Weights of a small transformer language model.
Size: MLP 512 GELU, vocabulary 2048, 1.98M parameters.
Architecture: learned positions, tied embeddings.
Training: a variant of Muon for these matrices, 122M tokens, 6855 steps.
Each number is 128 + 32 x the weight over its row's rms, rounded and kept within 0 to 255. Layers, rows and columns count from 0. The size above them is the row's rms in percent of the matrix's.

# layer 3 MLP up, 512x128, rms 0.0744, rows 255-354, columns 32-63
size [103  82 106  85  71  95  82 101 117  85  84 106  76  73 101 107  93 109 113 115  96 104 102  99 103  87 105  86 113 102  91  90  74 118  95 118  81 100  97 105 123  92 102  95 115  95 125  92 102  79  78 112 116  97  95  80 100 108 110 110 106  96 105  85 122  99 107  86  98  84 111 122  77  92 103 110  98  80  79  98  82 103  89 117 106 119  96 115  64  99  72 100 115 107  91 100 108  82  92 104]
[[174 105 145  94 154  92  98 131 109  75 148 170  52 109 151 105 113 154 118 167  95 181 120 112 124 144 122 143 114 112  47 172]
 [156 107 110 121 180 125 102 160 129 160 155 164 124  85 116  96 126 157 117 116 131 219 196 105 122 175 185  82  75 108 127 147]
 [139 118 151 174 112 120  82 170 163 125 122 117 126 114 202 168 116 122  94 108 136 166  93 210 121 153 111 121  86 171  49 115]
 [ 95 149 170 133 151 121 164 123 125 188 128 156 160 100  93 117 119 129 163 112 124 209  28 129 139 132  88  81 166 190 118 139]
 [126 152  99 125 169 100 165 100 137  80 107  92 143  99 132 171 128 136 122  96 122 162 144 121 142 120 196  80 208 110 153 127]
 [ 96  99 171 119 136  91 100 123 151 131 123 185  95  46 184 160 100 147 134 100 126 143 123 165 163  75 160 136 124 127 133 113]
 [126 152  93 136 188 151 195 150 149 107  99 137  89 141 180 116 117 154 146  75 114  83 111 124 123 169 163  66 117  45 181 144]
 [155 109 103 139 110  78 148  34 104 129 134 140 127 118 151 138 107 151 130 102 148 111  82 149 182 155 113 113 129 132  86 108]
 [137 158 112  90 179 127  98 103 146 194 157 129 149 153 120 125 173 126 129 137 175 172  97 135 108 138 138 143 183 114 161 174]
 [142 168 152 160 170 179 129 104 125 148 167 119 185 154 111 115 127 149  92 133 145 115  30 127 128 174 126 134 152 148 134  80]
 [176 140 133 147 121 109  66 115 103 155 153 113 157 144 164  91 145 119 129 112 173  89  83 156 135 127 161 143  69 127  70 126]
 [158 132 143  89  78  88 106 125 116 191 172 160 121 128 168 119 148  86 113  82  93 152 149 154  98 109 114 192 131  98 128 154]
 [151 176  93 136  95 113 108 170 116 171 155  96  92  85 105 138 165  99 159 113 140  95 142 161 180 102 123 176  97 112 167 162]
 [ 88 142 104 158 166 120 112 150  88 149 152 115 114 122 153 136  78 130 150 139  97 143 108 125  67 113 129 104 112 185  47  97]
 [121 149  88 134  86  67 181  74 110  87  93 121  91 137  89  88 118 145 151  83  86 124 138  83 110 188 195 159  95 109  86 102]
 [156  76 139 116 135 111 119 172 137 174  69 101 114 125  49 118  73 175 148 114 114 161 132  48 139 151 108 104 157 191 152 137]
 [139 150 173  45 122 190 168 168 112 125 133 149  95 153  55 115 152  97 209 147 111 107 175 165 125 115 126  97 128 187  88  91]
 [104 138 167 158 173 165  48 117 192 101  95  85 124 112 133 146 117 102 112 104  43 132 137 129 151 187 125  88 169 121  48 112]
 [108 185 187 162 143 169 149 178  82 180 149 125  72 125 135 161  92 108 124 162 105  85 119 110 145 150 202 105 134 123  93 139]
 [173 162 191 174 141 157 171 126 133  38 161  79 188 129 114 120 144  90 182 135 142  84 166  60 139 144 144 145 178 101 163  99]
 [136 134  77 118 184 149 109 145 119 173 106 159 115 156 127 108  82 118  77 136 130  76 161 120 124 152 217  97 145 158 125 193]
 [135 122  25 131 186 112 183 134 183 119 158 193  58  86  83 135  70 130 189 110 166 124 105 104 149 131 126 113 105 181 126 119]
 [151 149  94 113  83 154 166  93 155  85 110 135  92 148  95  86 110 144 166  94 114 136 199 129 114 156 127 171 126  72 156 119]
 [146 101  87  97 130 137 175  72 150 111 134 175 131 141 154 130 117 153 123  94 140 118 138  80 130 122 145 149 101 105 188  87]
 [145 105 105 165 159 135 125  71 109 116 159  69 152 140 139 148 135 126 145 141 145  90 171  76 146 121  54 148 132 103 129 101]
 [123 105 127 152 124 176 105 165 109 121 185 132  98 138 135 173  84 133  97 108 115 136 105 118 111 155  91 143 190 106 110 143]
 [138 140 145 174 145 138 139 165 100 162 155 134 114 140 131  86 159 129 158 138  98 217 115 179 141 144 130  85 148 122 148 109]
 [166 157 163  78  95  89 132 102 138 118 156 154 121 168 148 114 111 183  75 123 139 118 138 144  85 170 132 145 110  88  77 132]
 [ 89 145 138 135 144 127 101 107  85 142 149 100 137  88  99 114 146 141 135 115 110 158 172 173 176 131 158 157 109 140 114  94]
 [ 43  78 130  94 163 153 145 162 107 104 107  81  60 128 178 160  86 159 161 162 107 151  76 134  88 102 105 166 110  59 126 153]
 [ 98 150 151 100  78 118 179  94 136 134 121 122 104 142 132 120 116 127 124 124 137 142 173 176 157  97 127 142  89  88  93 175]
 [ 92 207  98 166 136 133 162 106 142  91 106  84 142 109 145  76  89  82 111 146 120 143 127 112  85 112 119 233 143 112 105 122]
 [ 79 130 106 147 151 137 118 158 170 123 148  87 111  80 138 142 127 181  83  99 123 143 190 139 102 112 141 152 119 148  91 135]
 [104  57 186 135 169  82  71 161  82 153 141 106 145 145 190 129 150 143  71 117 152  65  61 148 102 130 147 143  84 146 112 152]
 [103 197 140 149 121 142 125 157 131 128 107 140 104  83 202 100 167 123  55  94 131 106 176 118  57 174 129 141 116 185 159 105]
 [188 171 147 157 150 116 172 101 122 172 114 185 129 107 115 159 120 139 135 144 129 129 128  89 120  91  94 101 119 157 145 160]
 [ 84 117 150 150 179 104 116 143 118 131 112  63 125 132 109  88  97 133  99  94  86 189 158 128 137 157 140 135 135 101 139  84]
 [ 86 118 127  91 170 121 148 169 166 114 150 138 190 107 142 118  73  74  68 106  90  93 135 129 128 163  96 116 111 134 151  95]
 [150 155 231 158 120 158 169  96  69 155  86 130 149 143 129 126 124  92  80 114 106 157  86  64 125  42 122  65 160 118 137  43]
 [114 174 148 104 165  96 136 144 134 148 169  65 114 117  86 116  80 120 141 155  77 158 104  83 141 111 177 105 131 142 220 110]
 [ 97  77 175 144 174 158 159 199 149 117  88 164  90 109 128 134 125 136 122 173 141 193  81  98  97 114  67 145 127 131 119 139]
 [128 155 113 132 111  68 126 110  99 120  79 130 108  97  59 115 138 141 100 121 105 155  98  88 108 109 181 117 126 119 134 175]
 [185 110 115 107 131 202 141 145  76 115 147 240 112 136  79 159 110 130 183 135  61 102 114  83 155 116 153  94 125 169 174 114]
 [ 80 173  92 172 124 129 119 116  60 212 178 125 148 138  97 103 193 166 124  94 155 112 187 115 113 134 148  66 159 115 106 126]
 [158 104 160  71 189 113  71 146 150 104  86 108 117 157 226 136 128 157 181  65 147  97 128 139 138 108 143 137 182 116  81 157]
 [172 167 136 147 115 125 145 139  88 110 175 135 108 108 126 111 153 156 138  68 131 151 163 129 118  72 149 121  98 161 133 142]
 [130  99 166 136 149 129 112 167 102  83 174  93 159 108  79 130  93 101 116 136 114 139 146  95  98 167 117 189 106 150  89 133]
 [135  50 111  74 170 104 133 165 164  61 180 122 120 149 137 167 115 163 140 140 118 115 112 109 102 165 133 139 131 116 103  74]
 [170 164 219 128 108  99 124 145 104 178 184  70 121 169 120  88 172 107 164 151 154 156 121  78 158  87 118  90  68 112 160  89]
 [126  76 147 138 123 131 150 126 170 125 129 121 144 171 216  91 148 134 119  55 184  81 143 170 162 130 166 146 122  94  85 106]
 [107 153  90  91 138 134 135 120 125  64 109 141 110 145  91 128  96 130 181 135 127 141  82  74 189  95  67  84 139 106 142 145]
 [116 189  80 149 205  75 103 130 134  64 186 151  93  74 160 142 117 152 180  50 164 156 114  68 137 120 138 134 156  85 105 170]
 [183 136 153 150 194 162 127 156  62 205 185 139 138 163 127 133 191 131 135 156 127 140  84 105 152 130 163  65 136  99 119 152]
 [152  92 114 184 167 216 136 129  99  85 141 148  78 176 155 131 115 122 122 108 121 113 147 108 114 135 142 157 181 159 105 181]
 [108  98 132 140 139 107 133  83 105 219 108 127  91 113 103 159 153 129  51 142 130 128  57 120 125 163  81  79 119 155 176 116]
 [109 118  81 155 170 179 149 154 101 153 127  80 129 120 104 160 115 153 128 113 169 127 150 176  72 106 139 110 147 174  84  90]
 [108  86 129 170  87 109 127 139 128 141  66 124  72 154 152 133  75 157 117 155 138  98 139 170  79 106 184 168 135 128 142  83]
 [124 135 117 120 136 125 109 137 107 168 164 190 120 168 170 145 138 144 149 137 127  99 138  94  80  72  97 142 118 129 169  99]
 [148 150  82 176 118 136 136 132  65 154 142  70 136 115 166 117 125 163 143 159 114 131  84 113 139 179  86 129 114 146 181 122]
 [ 93 126 144  83 143 114 105 123 186 142 133 108  84 123 137 156 147 173 158 148 127 124 106 149 158 101 110 117 142 158 120 140]
 [ 89 176 137 121 186 129  68 136 150 127 113 169 173 131  74 111 120  35  91 181 162  88 149 103 133 136 168 130  68 172 112  99]
 [117 140 122 115 148 167 148 126 113 157 201 158  99 162 179  99 116 111 116 114 136 145 141  99  93  99 121 125 114 176 110  61]
 [158  99 153 141 129 121 144 151 121 128 148  93  97 153 237 168 168 154 104  81 121  94 120  96 165 135  96 137 138  79 119  79]
 [136 136 113 161 154 108 165  94 141 141 125 121  78 136  95 108 115 137 193 145 133  76 190 118 105  61 136 127 100 102  78 156]
 [140 139 167 165 129  73 147  98 137 210 159 113  74 194 143 109 127 123 109 147 128 152 100 111 151  84  67 123 104 163 167 102]
 [ 96  95 147  79 140  72 143 127 127 195 137 152 137 127 134 154 119 150  78  68 147 173  88 185 117 160  73 148 154  95 103 111]
 [ 80  98  92 178 155 102 165 120 172  65 130 117 104  89 120 160 169 170  88 132 156 179 213 119 153  96 125 137  74 145 141 126]
 [ 88 172 158 159 141 168 105 132 135 164 159 147 161 166 161 109 109 131 208 158 165 200 111 171 112 131 110 149 104 106 119 127]
 [148 175 119 170  93 135 140  83 108 101 176  88  94 153 137 136 149 136 138  80 130 132 164 163 121 132 107 158 147 190 154 100]
 [133 123 157  87 103 138 168 167  75 159 146 144 121 159 115  94 136 164 129 154 130 130 149 172 121 117 165 127 107 129 115 139]
 [169  73 156 138 100  96 137 187 201 141 144 105  83 100  99 127 142 121 110 119 167 162 116 147 161 132 157 142  99 171 134  96]
 [ 92 127  80 161 135 110 118 153 177  99 120 143 148 143 184 147 145 106 152 143 137 158  49 125 155 152 139 139 134 119 126 160]
 [106 118 105 160 104 181 126 122 165 208 147 115 136 140  87 123 161 114 171  90  84 104 139  89 144 170 106 122 113  97 189  98]
 [136  97 116  83 138  78 162 141 162 130  71 118 146 152 137 102  96 153  93 136 125  72 187 139 130 140  97 139 128 136  72 170]
 [ 98 108 147 161 189 169 129 144 142 123 172  98 167 177 132 119  75  81 149 160 151  93  59 154  97 176 131 133 104 108 149 108]
 [125 166 165 141 229 138 140 138 156 169 137 114 144 123  74 190 173 155 146 105 125  95 127 159  86 118  70 101 109 138 154 185]
 [136 139 205 130 199 145 171 137 123 109 172 114  75 138 160 115 131 126  40 140  88  86 142 129  77 144 154  88 115 157 171 141]
 [181 169  88 143 114 100 132 120 109  74 131 145  65 167 116 127  78 149 116 143 116  92  85 175 177 136  75  65  62 104 136 129]
 [ 88 141 186 107  98 131 147 170 112 131 125 135 106 135 162 126 116 112 155  41 120 109 188  99 122 130  97  88 157 161 153 166]
 [138 129  57 133  85 131 116 166 194 121 140  65  64 149 131 162  95 100 160 143 173 115 129 160 133  91  97  91 187  94 158 166]
 [127 130 122 116  93 124 152 145  95 150 145 153  99 129 136 148 115 144  90 150 114 137 131 126 175 161 105 145 126 179 100 124]
 [112 192 153 102 133 180 132 167  60 104  62 125 136 112  81 135 135  81  77 177 152 149 179  99 114 135  91 178 145 131  95 122]
 [127 115  94 112 184 104  95 108 151 105 112  83 180 177  89  93 169 110  87  96 146 175 126 106 157 178 128 155 155  99 166 129]
 [134 111  86 116 143 129 167  63 131 217 141 121 121 135  92 149  65 121 101 101  97 126 133 125 136 129 183 111 125 118 112 142]
 [ 97  99 139 170 188 150 165  82  95 110 119 115 113  45 133 113  95 146 103 134  79  98 134 149 129 113 141 110 114 109 179 207]
 [181 173  91 132 127 103 137 112 126 205 122 167 111 111 118  62 110 126 100  93 119  62  73 148 196 153 115 138 114 136  96  78]
 [141 106 157  87  65 106 199 120 125  79  75 127  93  96 122 132 119 173 160 145 122 166 198 150 135 164 129 116 114 119 136 108]
 [182 134 128 182 182 109 138 192 111  80 107 156 120 106 234  94 152 140 129 144 106 130 129 116 146  97 146 109 137  61  87  98]
 [183 116  93 160 114 215 112 146 168 155  90 127 149 139 124 132 142 187  90 141 108 100 121 145 132 136 135 138 122  91 136 100]
 [ 78 160  82 133 171 151 117 124 114 113 129  80 125 169 114 180 176 137 135 140 147 130  77  96 152 156 105 170 108 119  47 132]
 [120 125  85 156 146 131  72 102 105 172 113 123 196  81 141 117 146 120  89 122 105 129  71 156  90 105 136  92 110 109 147  94]
 [112 104  51 129 164  77 128 131 127 150 147 138 132 108 156  83 123 109 101 249 173 164 100 132 125 153  92 168  82 103  88 114]
 [173 139 155 122 148 156  72 110 174 133  99 173 129  93 173 147 168 179 142 101  99 111 106 180 161 140 126 190 102 129 127 128]
 [112 123 146 113  85 147 132 178 147 136  64 145 166 101 148 145  70 104 144 147  71 157 142 157  72 113 150 164 138 121 145 144]
 [106 111 123 179 146 149  80 128 107 181 180  95 133 156 149 164  79  87  49 143 156  90 149  97 143  64 126 116  88 116 162 120]
 [119 173 170 143  86 149  89 167 118  84 155 110 192 138 131 109  98  72 100  92 125 188 124 121 136 143 114 164 101 133 106 118]
 [ 91 139 148 104  80 189 142 144 106 132 141 102 126 141  89  96 152 124 116 137 111  80 170 128 123 108 133 129 132 130 146 147]
 [118 171 124 120 172 147 103  86 137 127 141 163 133 139  76  62  85 129 134 140 158  83 119 108 126 152 139 172 109 102 110 180]
 [151 100  64 139 102 134 152  66  66 117 138  73 158 122  66 135 154 149 129  83  89 121  85 110  98 153 162 109 156 114 195 130]
 [171  65 111 101 131 126 102 130  86 133 117 121 153 158  88 129  93 149 165 141  79 221  83 157 119  81 150 149 172 117 148 121]]
# layer 3 MLP down (transposed), 512x128, rms 0.0304, rows 255-354, columns 32-63
size [112  86 100  88  78  96  89 109  96  99  96  99  84  87 111 101  99 114 104 119  94  98  88 105 102  84 120  88 105 109  87  83  74 101  87 114  85  96  95 117 130  98 101  92 117 106 112  86  96  75  74 110 113 107  81  77  92 118  99 122  94  90 100  79 114 119 104  69 100  85 110 111  94  85  98 118 111  71  64  89  77 103 113 113 119 112 104 109  62 109  81  92 108 105  88  79 100  87  96  92]
[[137  93 122 116 132 132  59 108  77 150 146  81 152 150 116 121 131 112 136 136 148 111 122 131 135 141 170 198  76  78 160 144]
 [153 113  68  78  75 115 112 137  68 115  97 106 130  62 101 175 135 112 128 149 147 119  69 151 142  35  85 192 155 133 165 150]
 [127 148 115 106 158 122 161 146 129  86 116 175 111 121 113 142 157  97 156 141 145 136 121 101 144 119 200  67 119  69 160 156]
 [178 127 123 132  71 113  77  69  92 179 155 100 126 114 129 159 107 148  76 157 157  51 153 162 103 131 191 176 135  83 117 101]
 [129  63 207 153 129  93 149 118 145 135 103 139 119  77 167 175 138 106 131  66 106 122 165 174 167 135 158 164 123 131 168 122]
 [112 132  71 118 120 154 103 140 135 115 112  79 188  85 182 112 164 145 104 153 124 157 140 170  88 131 128  59  87 147 101 171]
 [169 126 112 135  93 164 168 102 107 147 155 184  91  80  87  93 174 164 119 119 135 138  87 140 131 132 207 135 125 126 111 144]
 [116  87 130 112 155 115  91 120 147 136 128 159  57 126 125 110 157 158 128 110  90 102 122 155 166  94 114 179  87 134 129 160]
 [197 201 121 117  99 151  79 137 133  93 131 120  81 179 175 174 103  64 152 115 141 104  76 130 147 157 116 119 174 137 122 156]
 [145 144 221 131  77 147 179  94 102 171 122 133 172 158 102 174  93 152 115 100 114 141 138 118 146  91 142 106 156 113  62 131]
 [ 82  90 106 135  88 146 141 127 133 113 144 165 122 155 110 157 118 106 195 124 139 129 138 100 114  82  81 142  86  85 144 158]
 [111 202 143 131 123 112 113 143 128 112  94 136 101 131 121 168 131 114 178 147 135 140 112 125 117  94 151 139 141 129  99 115]
 [123 135 165  91 113 104 153 127 141 207  87 144 156  81  95 109 158 108 134 148 155 192 118 127  71  69 165  85 171 190 132  91]
 [125 155 148 121  62 112 115 113 145 188 137 127 176 133 138 102 136 120  92 176 190 115 145  79 160 172 137 137 172  71 133 133]
 [119  88 144 110 142 175 148 148 217 162 140 114 129 144 141 129 204 167 150 139 107 138 135 108 123 109 130 101 118 147 153 135]
 [157 127 124  96 150  67 161 106 105 178 113 108 174  73 115 191 131  97 120 105 121 161 126 159 114 141 107 173 133 120 135 161]
 [129 123  88 158 100  97 118 189 164  95 150 111 100 126 107  91 137 114 108 123 142  95  89  92  91 149 107  94 125 117  97 133]
 [115 142 105  65  93 115  79 114 145 113 133 131  96 117  65 142  85  95 124  96  86 106  99  97 117 102 235 159 138 139 102 124]
 [158 118 134 156 167 117 105 105 194  62 175 143 143  83 112 142 120 153 100 171 100  84 103 142 112 155 156 175  99 150  91 146]
 [166 161 146 145 130 143 127 130 111  62 125  89 124 113 164 147  55 140 156 126 140 199  86 192 167 140 102  79 145 131 210 148]
 [168 108 136 119 123 120 170 156 115 133 126 163 127  67 181 111  88 105 112  71 142 165  89 142  88 138 123 158 146 165 139 107]
 [ 81 139 127 111 117 126 169  96 104 164 103 157 148 121  97 150 128 190 100 122 179 160 131 126 104  87 164 119 186 145 125 201]
 [105 102  80 124 162 153 142  90 156 184 143 154 163 150 147 222 145 148 140 131 145 137  81 181 156 116 117 135 150 122 163 126]
 [139 152 108 121 119 154 127 145 132 131 122 162 128  73 177 133 118 150  52 123  55  42 133  95 130 167 117 137  77 172 126 135]
 [177 153 128 120 132 130 184  86  46 177 149 128 124 112 122 205 103 155 146 134 111 166 140 164 128 145 121 165 168 144 184 155]
 [158 135 131 133 127 103 109 129 161  93 104 132 165 176 133  87 129 100 139 106  95 119 134  84 112 129 151 163 159  96 138 163]
 [111 105  64  93 146 137 106 108 132 162  75  88 181  97 163 169 142 135 123  73 157 105 108 146 111 104 159 148  80  84 115 158]
 [125 171 140 130 127 154 120 161 104  92 188  32 129 139  87 132  98 105 199 170 126 137 148 154 153 109 174 106  68 104 152  88]
 [122  80  82 127 143 111  79 180 163 104 139 123 148 129 127 135 109 120 181 136 149 133 128 121 133 114 142  70 156 101 154 151]
 [162 132 134 153 125 116 112 112  70  54 206 168 130 129 108 106 163 162  94 142 148  51 102 117 189 152  91  92 171 130 129 154]
 [139 122 147 177 125 136 147 104 167 166 209 124 152 113 162 157 100 150  66 127 142 180 107 145 131 129 148 181 104 138 113 113]
 [154 113 122 171 108 112 105 131 115 151 127  98 107 124 170  88 114 153 130 116 134 151  99 124 101 181 103  64 156 116  94 124]
 [133 128 173 116  93 110 124 134 133  53 172 156  78 108 192 118 183 136 151 179 112 131 161 155 169 134 143 155 110 132 111 165]
 [129 161  84 117 127  59  95 106 142 103 101 115  89 152 152 131 136 132 156 149 137  74 119 137 190 113 147 163 126  88 171  86]
 [141  75  98 168 140 147 107  90 157  65 121  98 161 131 118 106  78 114 166 141 140 121  77 111 185 135 113 189 103 120  94 111]
 [110 125 120 108 128 193 186 125 165 143 154 175 103 119 128 136  88 181 137 116 136  83 150 113 139 148 195 216 100 111 135 148]
 [180 153 128 100  96  46 149 161 124  87 105 117  67 140  87 168 151 122  99  86  89 149 110 161 154 109 174  92 108 116 159 149]
 [ 97 160 108 151 110 151  86 118 140 155 154  95 145 127  85 103 131 128 130 174 139 126 116 167  44 112 151 126  86  93 117 169]
 [121 121 138 136 130 109  99 156 113 131 123  82 117 131 150 101 108 151 115 156 146 108 158 174 191 145  87 113  87 106 120 133]
 [165 136 164 146 138 131  58 188 147 185 137 129 104 144 155  69 118 178  98 143 126 100  62 117  86  81 138  92 112 143 149 171]
 [108  88 122 164 118 198 102  77 161 112 152 159 141  60 141  79  66  80  87  81 156 126  93 131 159 145 134  95 102 113  60 187]
 [124 103 172 100 115 118 102 197 101 170 148 147  91 155 182 124 168  96 145 116 140  95 118 125 151 141 151 135  90 107  79 134]
 [132  69 131  62 126 165 138 161 145 105 107 131 133 105  53 145 149 139 128 155  87 145 125 111 157 148 185 145 112 114 175 160]
 [121 112  95  82 115 105 146  99 107 132 209 167 102 190  87 142 121  61 124 153 123  87  97  94 161 217 154 178 111  91 146 126]
 [110  86  62 112 135 159 135 134 143 172 120 122 128 135 116 144 124 131 156  88 172 115  95 141 143 129 178  81 105 101 126 138]
 [140  77 109  87 166 139 161 129 128 137  75 108 195  84 106 151  94 131 158 121 126 122  79  82 122 135 134 184 113 124 102  82]
 [135  54 145 175  97 164 140 149 147  82 160 131 150 121 135 116 110 100  57 120 143 116 163 140 146 127  95 118 110 117 159 151]
 [103 130 122  99 104 162 134 144 142  87 147 126  83 126 110 128 121 120 171  99 123  97 103 150 122 128 130  99 133 136 101 149]
 [123 115 100  59  96 101 106 119  80 130 115 207 105 176 122 173 148 152 159  95 132 121 145 100 168 144  83  74 163 138 161 121]
 [ 91 142 119  85 105 116  90 119  79  71 155 185 126 114  84 142 193 124 178  89 122  93  88  72 112 143 124 130 139 102  80 186]
 [120  86 148 162 179 153 141 132 169 109 146 157 122 173 145 147 139 172 122 114 145 111 146  92  88  77  84 114 107  87 118 157]
 [139 110 102  97 138 146 121 165 143 188  67 102 164 124  66  60  79 129 119 132 121 154 126 126  75 136 178 136 171 128 136 132]
 [166 146  98 137 117  81 133  93 173  45 113 162 185 200  91 135 179 138 112 130 161 149 140  99  93 120 112 203 156 143  90  98]
 [143 145 120 155 165  66  50  83  70 105 138 107 148  92 155 124 128 142 148  97 119 133 120  55  86  58 120 170 142 121  86 178]
 [111 153 138 165  90 150 154 118 134 106 141 146  64 187 103 111  85 107 122  69  98 119 160 129 125 135 120  86 118 181 160  79]
 [105 204 162 139 133 129 174 174 119  46 157 174 128 115 156 114 167 118 185 101 129  79 152 140  90 143 143 130 128 127 140 142]
 [145 163 203 113 154 136 153 108 141  97 154  99 147 113 136  94 162 115 113  97 162 159  73 107 158 133 146  83  63 152 133 126]
 [125 177 172 121 170 116 177 106 122  86  84 174 129 115  98 151  91 154 104 108 105  93 132 176  73 146 143  84 127 105 159 101]
 [114 140  93 157 141 128 131 132 130 188 195 100  95 106 107 176 123 190 136 129  73 122  79  97 165 213 166  78 170 161  32  84]
 [154  66 118 156 133 164 150 117 175 136 103 131 129 198  84 111  76 123 125 146 159 108 185  85  79 123 191  96 168 102 159 122]
 [136 137 220 146 119  80 176 133  98 146 118 171 136 154 130 155 146 148 135 134 170 146 136 124 135 141 136 104 126  91 160 118]
 [155 136 135 126  89  55  95 103 123 101 114  82 105 154 112 180 193 105 124 132 164 113 148 131 124 119 158  74 206  93 107 139]
 [122  60 169  91 194 163  95 144 108 117 181 111 182 133 130 119 101 116 120 165 151 140 188 126 117 116 143  82 128 124 111 101]
 [128  69 131  46  92 126 133 143 167 134 151 145 154 110 159  85 155 147 181 133 136 127 156 117 189  90 122 117 109 154 176 151]
 [117 192 121  75  95 140 137 126  97 161 131 150 109 156 178 122 102 104 134 138  80 141 102 172 151 163  67 127 169 159 186  82]
 [122 139 183  99 133 125 124 125 104 126 149 163  76  82 170 157 107 135 138 130 138 136 141 173 144  88 147  49 127  95 130  93]
 [169 186 175 109 110 130 108 129 149 167 152 118 123 118 105 126 133 173 135 118 176 128 104 153 133 102  69 128 113 199  78 123]
 [137 124 146 112  69 209 153  77 167 120  97 165 190 101 153 153 128 139 111 152 157 120 101  86 178 110 144 201  91 113  99 153]
 [ 89 159  89 142 144 146 151 151 142 163 134 112 120 188 159 115  70 126 102  95 135  26 105 131 127 100 210 122 118 100 166 119]
 [150 101  56 113 159 163 135 200 157  79 142 122 122 105 131  89 149  55 119 112 128 139 101  50 146 127  95 110 163 123 114 174]
 [102 178  90 135 116 139 149  84 116 116 124  92 152 172 109 112 169 137 140  62 160 174 112  91  74  67 131 142 131  94 125 133]
 [132 183 119 126  94  73 175 122 175 163 158  99 164 162 121 178 173  91 125 170 135 140 124  59 202  98  83 111 123 133 114 102]
 [151 100 139 112 204 193 151 110 154 133 166 153 115 139 126 145 139  91 112 126 130 107 125 147 107 120 131  68 148 109 126 167]
 [158 157  84 161 146 129  94 109 164 132 124 154 109 154 104 118 145  91 118 116  83 123 133 143  56 141 136  87 153 118 124 159]
 [116 116 158 134 165  82 128  75  96 173 190 127 165 175 143 138 135 122 172 123 168 133  80 146 133 203 105 131 108  53  96 148]
 [154 148 174  68 138 141 138 163 148 108  91 116 129  78 200 171 162 166 120 118 173 158 105 124 153 165  75 116 110  94 155 134]
 [152 175  89 168  75 139 124 182 165 196  94 114 118  80  98 108 139 102 117 137 118 106 120 122 111 138 152 132  56 127  79 124]
 [132 108 189 166 113 127 169 128 102 191 173 196  92 150 127 170 159  61 166  70 120 137 140 108 110  91  71 232 142 119 105 118]
 [168  81  88 108 174 124  83 144 107 133  94 109 158 109 102 136  80 158 152 156 101 194 123 157  99 124  68 103 116  89 100 124]
 [144 178 126  55 117  87 132 119 156 112 146 151 188 136 146 143 163 109 131 122 176 135 202  45 155 119  73 146 133 120 142 138]
 [155 140 154 117 106 138 110 116 110  90 134  94 184 124 137 117 133  77 141 159  98 125 166 108 177 105 127 122  91 158  98 128]
 [103 100 149 184 153 171 158 128  81  80 114 181  88  90 153  99 120 130 156  42  88  99 171 113 112 167 140 109 116  81 123 133]
 [ 79 139 120 127 130 116 118  99 108 172  97 153  91 143  54 128 147 175 126 112 113 154 109 128 112 139 162 137  96 179 155  92]
 [133 164 105 150 122 164 128 103 174 107 133 137 151 135 126 149  98 192 121 135  74 102 192  76  90  75 133  75 165  96 129  91]
 [135  70  80 174 147 104  84  74 181 165 126  94 117 114 142  98 138 163 122 158 133 106 122 142 116 156 168 116  54  77 137 156]
 [134  71 109 117 140  95 183 192 140 131 184 121  66 149 114  81 150 118 106 116 151  91 136  86 170 139  79 165 134 109 154 134]
 [137 153 134 150 149 158 127 157 116 125 150 155 161  98 158 130 134 116  85 112 186 123 113 103 193 123 129 129 151 103 103  99]
 [197  59  99 172 156 133 161 139 151 152 102 150 106  74 133 121 133 182  80 140 147 133 153 107 151 109 155 117 123  78  86 140]
 [166 117 169 110 100 131 113 100  98  93 127  94 116 102 134 136 126 140 151 157 155 112 159 107 124 141  89 123 102 231  95 171]
 [ 86 169 164  87  89 149 134  49 103 151 110 145 163 129 134 159 169 185 106 107 121 165 148 190 191 159 159 134 154 182 123 125]
 [135 185 119 110  69 135 105 141 155 164 118 158 112 122 167 176 114 156  42  94 154  80 126 147  97 191  85 131 151 133  84 152]
 [129 108 158 114  67  92 124  61  73 148 170  82 120 123  81 124 138 104 144 158 146 159 104 177 176 125 125 158 137 130 161 119]
 [118 120 130 146 158 165 102 131 102 144 217  63 127 150 153 190 122 120  93  60 154 110  98 147 177 143 143 135  92 169 170 122]
 [124 118  58 118 175 108 138 193 137  57 155 132  97 116 200 122 100 122 139 106 104 109  62 151 135 164 185 154 118 148  80 128]
 [109 214 170  79 125 112 149  80 133 114 150 149  76 156 109 118  83 151 113 146 122 145 119 130 129 174 130 140 160 132 138 147]
 [134 233 105 144 149 100 118 143 109 142 131 135 121 115 156 188  80 156 132 153 111 130 126 146 172  85 105 122 165 126  97 167]
 [121  69  64 187 124 198 155  96 197 117 150 147 105  87 131  77 110 155 165 162 119 100 100  83 113 192 179 113 115 160  98 118]
 [151 107 195 110  47 130 119 123 125 130  90  84 155 126 141 136  94 131 164 121 139 182 103 174 121 126 109 149 165 132 163  97]
 [171 126 131 146 162 134 176 173 146 149 139 123  81 103  97 111 118 118 100 119 152  11 159 157 158 144 121 125 120  91 141 135]
 [123 179 107 127 105 136 163 138 147 128  42 168 176 148 155  95 118 120 139 157 141 114 114 128 130 146 150  89 103 171  93 170]]